python train.py --hidden_size=128 --num_attention_heads=4 --positions="rope" --qk_norm=false --bias="all" --learning_rate=0.00237 --beta1=0.9 --doc_mask=true --train_tokens=150100000
Each number is 500 + 40 x the weight over its row's rms, rounded and kept within 0 to 999. Layers, rows and columns count from 0. Numbers have three digits each. The size before them is the row's rms in percent of the matrix's.

# layer 7 attention output (transposed), 128x128, rms 0.0516, rows 20-31, columns 0-127
103:487485565566544470469485464486527515532448510520536598519483532458522444485441515543583428512410506542473524539509431482517514499523486491543557495488565455484458520465471489447517544472492469461496496493394554528488514522506541471455530479462472480490482457511547607521434524546461549509527526529469438448473478487591481472522548578528509464488455494493506482477490578487505556403504
105:411410485603519495460503487496522555500488463459546517546569505485527428466471458451550465590523519471541535450458571490495499493460470460519480558560571511560529511452535439508496470526389488449530471511521502481530499520481537484477520538536473542456558487499540536489457538514474504474478452485453571476535498486544552443489488535552458457481498530512518550490465584408522509478473
111:579504441496509479506527539506538479510526488484452517506488460437502469547489497489489458506566596447464504500451521485578451504475480551536502509440455545505510408483446582557526516509467511554486515524479457579561535536489464549514484497470449502403551485456548471521519498531507497524541531493548429557489507513471424494471387488485434550536529467484572486487518501462443487582526
099:421498415539515602499518495530482551512591444442567461531579499490460538504506506449493504556498396438496486536540449500531463440458523475498510490464497516490506521547430470545472467406573574484550445562547502535519521454468519499504477517536557525503567509539480529536553552460476490442450457473472549468505464521447480493504489480505515474536525480531565525494483478511444504467452
101:488475501516511513500507406515487545562534483543493478469558548491545515454491511410476482492535514596533551513447555495546493517486474461505514454502535464475494515482476443545478512470438519527522491512449492401506552525571474590500505520555494509541521508608496448509517410519539502475536551454480496438415439433532518531490556560449453476505501520497464448509554423458512509457544
103:548529480428476508497533519499522540463567473453511459519590514470480522500529537494452550533451494566530476599527495486481461480420498497437488479515500457470516626482520473442501501475451492495511476500545481445552588518462505462484479515556478482516540535498508443529507533520415429491483456495483581483541429447517554468491456425470507516494613512525468465512478534561452526534477
104:503478531545504514492468447484499580474498508442503502531512571497458564528522543450518539564528422590513450525516465528573512497497533551474483378501464517489556520506506483540509540448466514488412408553488457482516559495486489527514479513523477525518532459452491404493572471502495468461580454426499415475472449549431530488512499496514537514521458499531525484482549470579480462504464
110:472427538524519444502526447490520590526482478594536510529518460540507449541463486504506535408505577482496497556454523442494491460540457510560496490465572520527520483463459551537480509570482529473492546480459561509500435446492464560521492518502484491487490478462504466466520425479533467499513525405419548452391499484510500540535530529529523545468608515505518514455564491490496556527450
103:553468457526518471509545494546494508522452492481523508474499500520503561511565537472468569493464541526541521502494559501529480557540473543481507498483491471445453526517453460421501509511464496391453634436561464535509445539530466520517440512492421541526547476474440513489503583499511476450472412518427538538452472564446504467486462485487461494530516617487497545464495511523534465496542
095:452451507475475496504509472456511541508441475517465511600507456532501516512503513520477454468505451491504564461449559511445460507574464564539550551508503499585528534475449474468556545518463462521538501490476503488456540416481487536508527519485565490530411529509409639518460459462504489496512529516422487556516497494548500434539492501454491507500549479513505507499593425578502487448526
106:514458475551448441473501575519578492503528422472562483512499509546517566507510461521498466523445465546531470542483530544414516510592459458494510468536506494529517503537476486470482459521550507401593399575550508496468530526503439501487555508500497544421536456492526507545440438555476508486505507498518488411450441421482501524457546447496509537476471524532545502487525522514512449481545
105:458455494580499547467487497476509526524579445482482500505557554515532530534503497515578496441459465460467490555507526512463524507488458545462472617537514477527456533507542466432543485360482460483535526522518569502512449461497536522478519489449543380478523517427523449497467559463540456484442486572471513439561499495531520469531548464499535481511422517493488506461477469529502499500546
# layer 7 attention value, 128x128, rms 0.0519, rows 21-31, columns 0-127
118:528575514517527520538483496471529495450553482510451584520499483485441414573447448522504559469475538489462511447477533502538441481470494455536464433539460450461528479500532463545529524450511490485603501463491511464501451403504490446435524482496475518482508539507443522528518482578438555430503502480527529442520511512461600548511462476543516484579506467484522469534524458594475478442493
115:435499527489516488505498534527534441483579473486503553486481514486392504453545517442466480489484515522584542500501518541464465480559560446524507524561536460522507496499577431550473467454448551463437500558468532465530441505461477484497480507575519466537523499535547471520511491323507505503442521469551497467534520518444520501492536473511493472436466547535503555533589485520531488482526
106:464448538502457490527530456479456433486459433524507597551513539568530512556530429465469507491552505520438456529536489544493469516488555514541530480474530528479480536539524526490490541502465476529501500405511451470392497389546484543455501525434511521568590513475437502453512470482534492505492552615454493497506491507500490528517513483533492474493441489558588466504559500436524494493500
098:439527505529537488486510523519516562544394478469453551499503461491501486532537543490510481496469528450540532465419512557493506404459462456511553459493507540560463438466574513488507503549533497536493514426578496510458542477535490476461538502610456545443507519473523511510466445483552503499571478498479520501456512490390528495493492479444524487516520522473476485451535494571592508393477
112:498464419501492474447460488541473450500460526521483399537565458581523553541559478517491497465485498474464489446499467511522600605533473476471535459524495496535485461484595507500495437539487555528539492483503511569446469472547527515507534524454478511594571541510458502483505443522471501514496441450531487454525504520457542507471491441584514510541492465431537496518585503465546515526437
109:484434544497509548509484501579394524479490486513567500486468558562585472464512505557523474504481507519459580464496507537526408539499492432463551462477559465517498479499520527453512545518485470499491517454546533494445509424439594541557480532556523493518518506501468506509467449462493475500511516520483529507499489518519422486510512458530468508545468541525385533620539462490531526513414
108:438492460508480523529474514464554533499572459481473546479534443513438451482525464538488496525450487467525525378457496520523527445468480520509520529513453563499490474487574463466525472472457588507540506451548515527550541522474649472494522511566507496427476490522508500541458545562585514441428510525461471493525476486488469510499452518505492527497491504574528511461448524577453524419493
106:518488526461527478608460415489614485519554583452446448500505497565470408530520473488503555527475508503476505552448448463493533520516507530453528507464438547536489503573496506483398512507472564528507539535528537530488529564554548465477554476497462496490489448520510525479531433508478500425481488553568552498489472525524447529511492485444482515469465489441480484544547524489421517440465
101:486568516478493544489449557468549463527489504491514612479556506478458508473491466405498460511499502465512508519492455450527525491505489449524502510563443561458511472520574561489550570499518519459535520518561526453504477514508588439511510515554481493446510448464546493492477667489510531527518496501481481408472452548501428437502509499439536503537542489425473478482502565484501496529497
117:510471564509468533524472511480503543433462459530497496480501455538591514556537506437475564483495483514526498550529484479489570415440487524544540480461523466491513451551567402464526577508491468543506499554495449494552513472446530564485537472515534510548540431494459485422473500486475535382482557473544510527517562507450559455523516483507521518565513466448491430434524502463564527478497
106:510562477514535508486489406540504479433542446422531507470561550565490486487503471499498562506566533490523461430520419454523509534511492479475515478435475434496517577463510582493480464522487466459582495563498518493506536518548535495490464469507501530504457408477419518473533549519480535454547529531486475475499535458485623491488461458498459538490473459554512477413504517435526520560463
# layer 7 attention query, 128x128, rms 0.0714, rows 32-45, columns 0-127
071:493451486492514514465572460484393529566479562498470429458543511554487551536602502486515546472542531463469514566537529508500495510465509490435518492436478479555535521474555546440468492513501463557461480518496513495498543424511399553551485440484491454454495475556519515571512546531486481448501442493497524473544540547431459396482494521518509470462527552523416511502490500484478474574503
087:386507524522515414507465562555553489490509492511578467499474494490540537556494517564464491437517450477509526562507476483484547534557510487394525518549498529437520554545413505454477483483507431582458491448494435476491563506504545561472558434587456495505496459492474486521514478473506547483466461508475495506547479511523554442471506432550485486481541545480507497445575552516463512484470
110:517473521529538477393462516460517503531493547513463467475520453536521491493513460446476468471573518538544512466474460550494547521463552532544577500433487489505542454452498513556454521509529552531355468477536468443520517548460467476449477425515463486467443521504496459561432538559499526484431496486503531458584501491620444487490559545540520468480476485497531517531540489500549494479522
118:534442469511546440496535511447439483503549472491401547503467543521515539526466463503517490498490466530438528500400465520478521461500543467496493546533447468520580505509470573542545519467474558579475490438407500470519511516506487474423481554479493481503536550500473481480452478477470522503449451524457573407509488571524436512457482552545519560486467549498509557520531525442489574572484
075:494517505518534512536512558529496473520515589541461601491536488556504503513505529560447539624524516555456435474490456466475518453475511517559445454573477531448451519485567508517554489519443493438529433480541495578465443482514521492487455527564481533507495485498523505453529436457531477434562478523556463433481403522509457535503470553490505468506508531479509512546458487539481508486589
084:517560563514473533485494465448484493495574461491454455484447448511417504510489514535499536551538487484523523555574478492523412508456571401472495549533523470529493467465464511566511494507491455461502538436423478488533486462472530505516574498480459496541561511489485489573525450492451517478482517482583520456541526521558551518537478464468512465563477478469575448469419552519579528513421
089:424539457477548461497479528456483519451514489483503537538534496466543538532513470515501474507468558467567462502471533540457460493543562407502446554477499437494546492476543570485543527536507431519509560461505553486595507497469469555445499479568530513501546512545441530499496471496459518474446446500488539447451451477511405496555427553527484477489511538485527522427529503460615481522430
092:459584535481451564484532461550490489525525468471600491511528524477476456475481504493434480553508517461432491588505527553536479506519488610501493465454563540500460502537519491478462498517501477444540497529503467573506501493562494523579552450535481463404537422455488502527573495504447587538518498509501447549482511430488577467497445465517478451517481499527465523447491473483516459470575
106:483512485504445535536499440487497521536530472470477541450553481577439528510512527438525500503461478511476498509575538458484524532528433467531573533414519491509500461492515555478508481507520509510497527569504517475536529495416451491533501567405464494526528577520537522436519522478549408456527426444495533603489518501472419503478519421451517544549425498475539434538565523487496507486538
093:550464497494461557568504485505566456499523458466502510466478462451478503500451509496491569428522461498505509513552463459531563519474386519464463461557501488513492500499485507497536473463527540549614494426538487489503475423528520472541520594484449522441473485482582529505520518478532468555494489456521446562535470516425460536443534463466476618524490545508504459512508496573430526491511
091:485455479499528498423505498544470407453465567531475492505459538483554479404489453531518537448466481519497534493489496483456520511488504510505515548483498496565557515512504511530545492535465530513402516459478466486524432504446465478540490471487473524509452547515464466523417441491633478504480512519504503457536376519614488517519570566503493574447529466517574503525536492482516531528481
109:562533539504528513467531492504494570491552475474541467526461455505546480511465528473460476536574552460514530539511474623484412501543469588435498467521474557473503473491541451507468511523477427449496497501509480508493516506511478494521482431583463450423519460440483467542589509508434545462488533480525483466498540460489551473506478544612525498525456510485489560440464478460518493434576
092:470602460493409516545458511522575490543542418491538548441533502461469529484573513484472503488387453487450440474521559436537524503474530472538545474466559486557456523553483557470499464511525575515537519507500491571500534549487493516476439508487605510531478499497515518433531489518480504545530438477489471516471525474555479487494512457419487448526455473492454458523497534548588487515494
096:534506517484525510513515517474481514505553450489473539469506532537447488542572524442509448486435466508464469503444491460450483514532566391553557514527553483515457561532465570489508544515482500472482521480500507541498538558512508545416469579500623489571520499549459532451483482451410517498534437539541505479480469486555445460534462425478478427472451567461502516526540528445516490517524
# layer 7 attention key, 128x128, rms 0.0667, rows 32-45, columns 0-127
068:483493503467524489539449489517557463476460429494540505485565537585472523562545525473476488492500482446486538499473542453524531485565527414518516496521462465513523516451493559474523470476502497552544442481468436444459535488564474519515508461481524443514492454555452524465560511468427450477512494441526513472600531527507485448450492491583517513444515462510524434556477480420547576616517
093:515545571508430503531480456441505467525526416495509459515536514497543518560441471499498445509499509517420523510573538604518506470571498441502567506473435532493517432460510536545478538509487508572528417508548445439541517445547502546466453523496471467533496489469508483517450522484447505541492488507447531591546542499412528477502541463514510418406509483524503498487505503522516519506588
107:554444463556486501551456511488544491507481518449506498412570440525481425569517545441507488486502498490505471533567532469536491424527556531464490459530415567473510422506562462448509452486567487474528568454490480500508475520461523471524510472456485480419494489560505434498599486550446529517511531465515487495482550525425544489460518525505448509522510511493513490517472512478491623464571
079:601534484490487548523502481538402500476529525404449537491535499534483474392438505454481536514502494527523542518484370485478464490528472522451526424523496549494570532565491445502516457486535504462532543509480537523501473482473522388527531507484425485491509485525560475500536482451538491458502468480599551491562483504524458510503486489492471557531448512491493537504481513476406506454450
069:494476577439513506477531545532450520462540492491449483491460488510528457473422515453552508507504583503558523432503453531464503542507455486460500457476563583551492555519520477529475478588514553486430597537483545487480476542516531527488503478485510524520494466541569549479447494546502501456517466438464533462458451419467460560478449490451438571497549492454501584514410483500536529490473
080:635451470512504539511478456447431527514530464444496505462546513519478482574512526424514473540455518498483419449561437434473435437571522506501539506511479516518503566469529559470536533509567474456473484473468477560564395485471542513563556513436496478486458509483444471495543479506513541487504509455568517549499561553471484461517500457514472513447423544517475524483532480490511512511521
085:561499567488485544521531512552447509465549511474516505466524449490501489439453529472479486556562556432561480477466424499478492517484533546489545421444525474459462502473543432440507481516542492429494556478550502555513463492445529461513450516504465571479508536472502565491512484477588477442538454458563528505479531438563483532543510513508508557544459530487398501480496437467552420445467
124:455507516408496541428514502498554471507511512508535509568474544523579520547462455510454489533523535425465460486473593509557524471482493501522490486466513487491405536517484518501460520541408528501535478480495497545469466495562466593521481523513514512501479480461496567489560541515455517532462494510449404434448479431521460497595494514514533438522519538538515454482557436542542424557523
104:475524490469474487547486500489450475472458505478499514426527545559424528507507512410456481396490468480419482541506579483512502490560485489490482474507511503553453544528488524491535476477578486504520524565575523531473593499450456517489498473443513610475525513603538544492512479465486429485542513488476528557476483563454536467514499415485465540532489471479504462576509561460540544489553
089:446498416480507492528502495471528476496420471605522441493445519523473479503478564511449492469462481598413548501508553461509539460520443520499476493543521543574441483512438523522535493476526532558572472441506521517465530481493520590547476524502447540493491480560529510525431495523397477560470571504476438479510496560373520477490512498515499528481541500501492530532549512534485491469498
087:531463470556511546540477492584383463496493528459529499477488444455481504391459538571489518483488526495523480506478427502436566485538477548471433428536470547503558494499501448546502485513541524505489479486510550535470491500406549420595550500502427559540456536488499461499512489531604503455510490485532557465513491514531495491494499482525519582501465515485505499483532449480433507567483
113:544507519514509507419493513454513544493490493441533489507553450525551446523513414486532455551563536424542447517501524580494455454528551516472573555533486505442524550529549511498435542536419467505490504460491455512485456467530473560479472493487521476440538495475466425515561499551440512492480517462498470423515540455508486427501470609550562422543519520520446545496512461502540540467503
086:471500468444486494501521509451594521510563477597454485457466553507509549537508539531480510437450493531427485468473612489536496551463497440574513541437544438512454484478452553483553503520557547525523481511488498512561508533521463535459465510522540517532467476444477541491475523507440513571537408519471464485423481520485511511562540449475506457424518473470502430510478516489562438528542
103:532517548475551530519538471505533508437600430475452542464521530480502514546544584481474517453522477474496499492464502499520454547444490416502521486459522445443518476516486528489520518518527478517539564504479485524526553500586534477435494547493564476564500441481402548491517481418489538462535407550511478470470443480529501535535459415515443476429480510461556455467465551475491488448557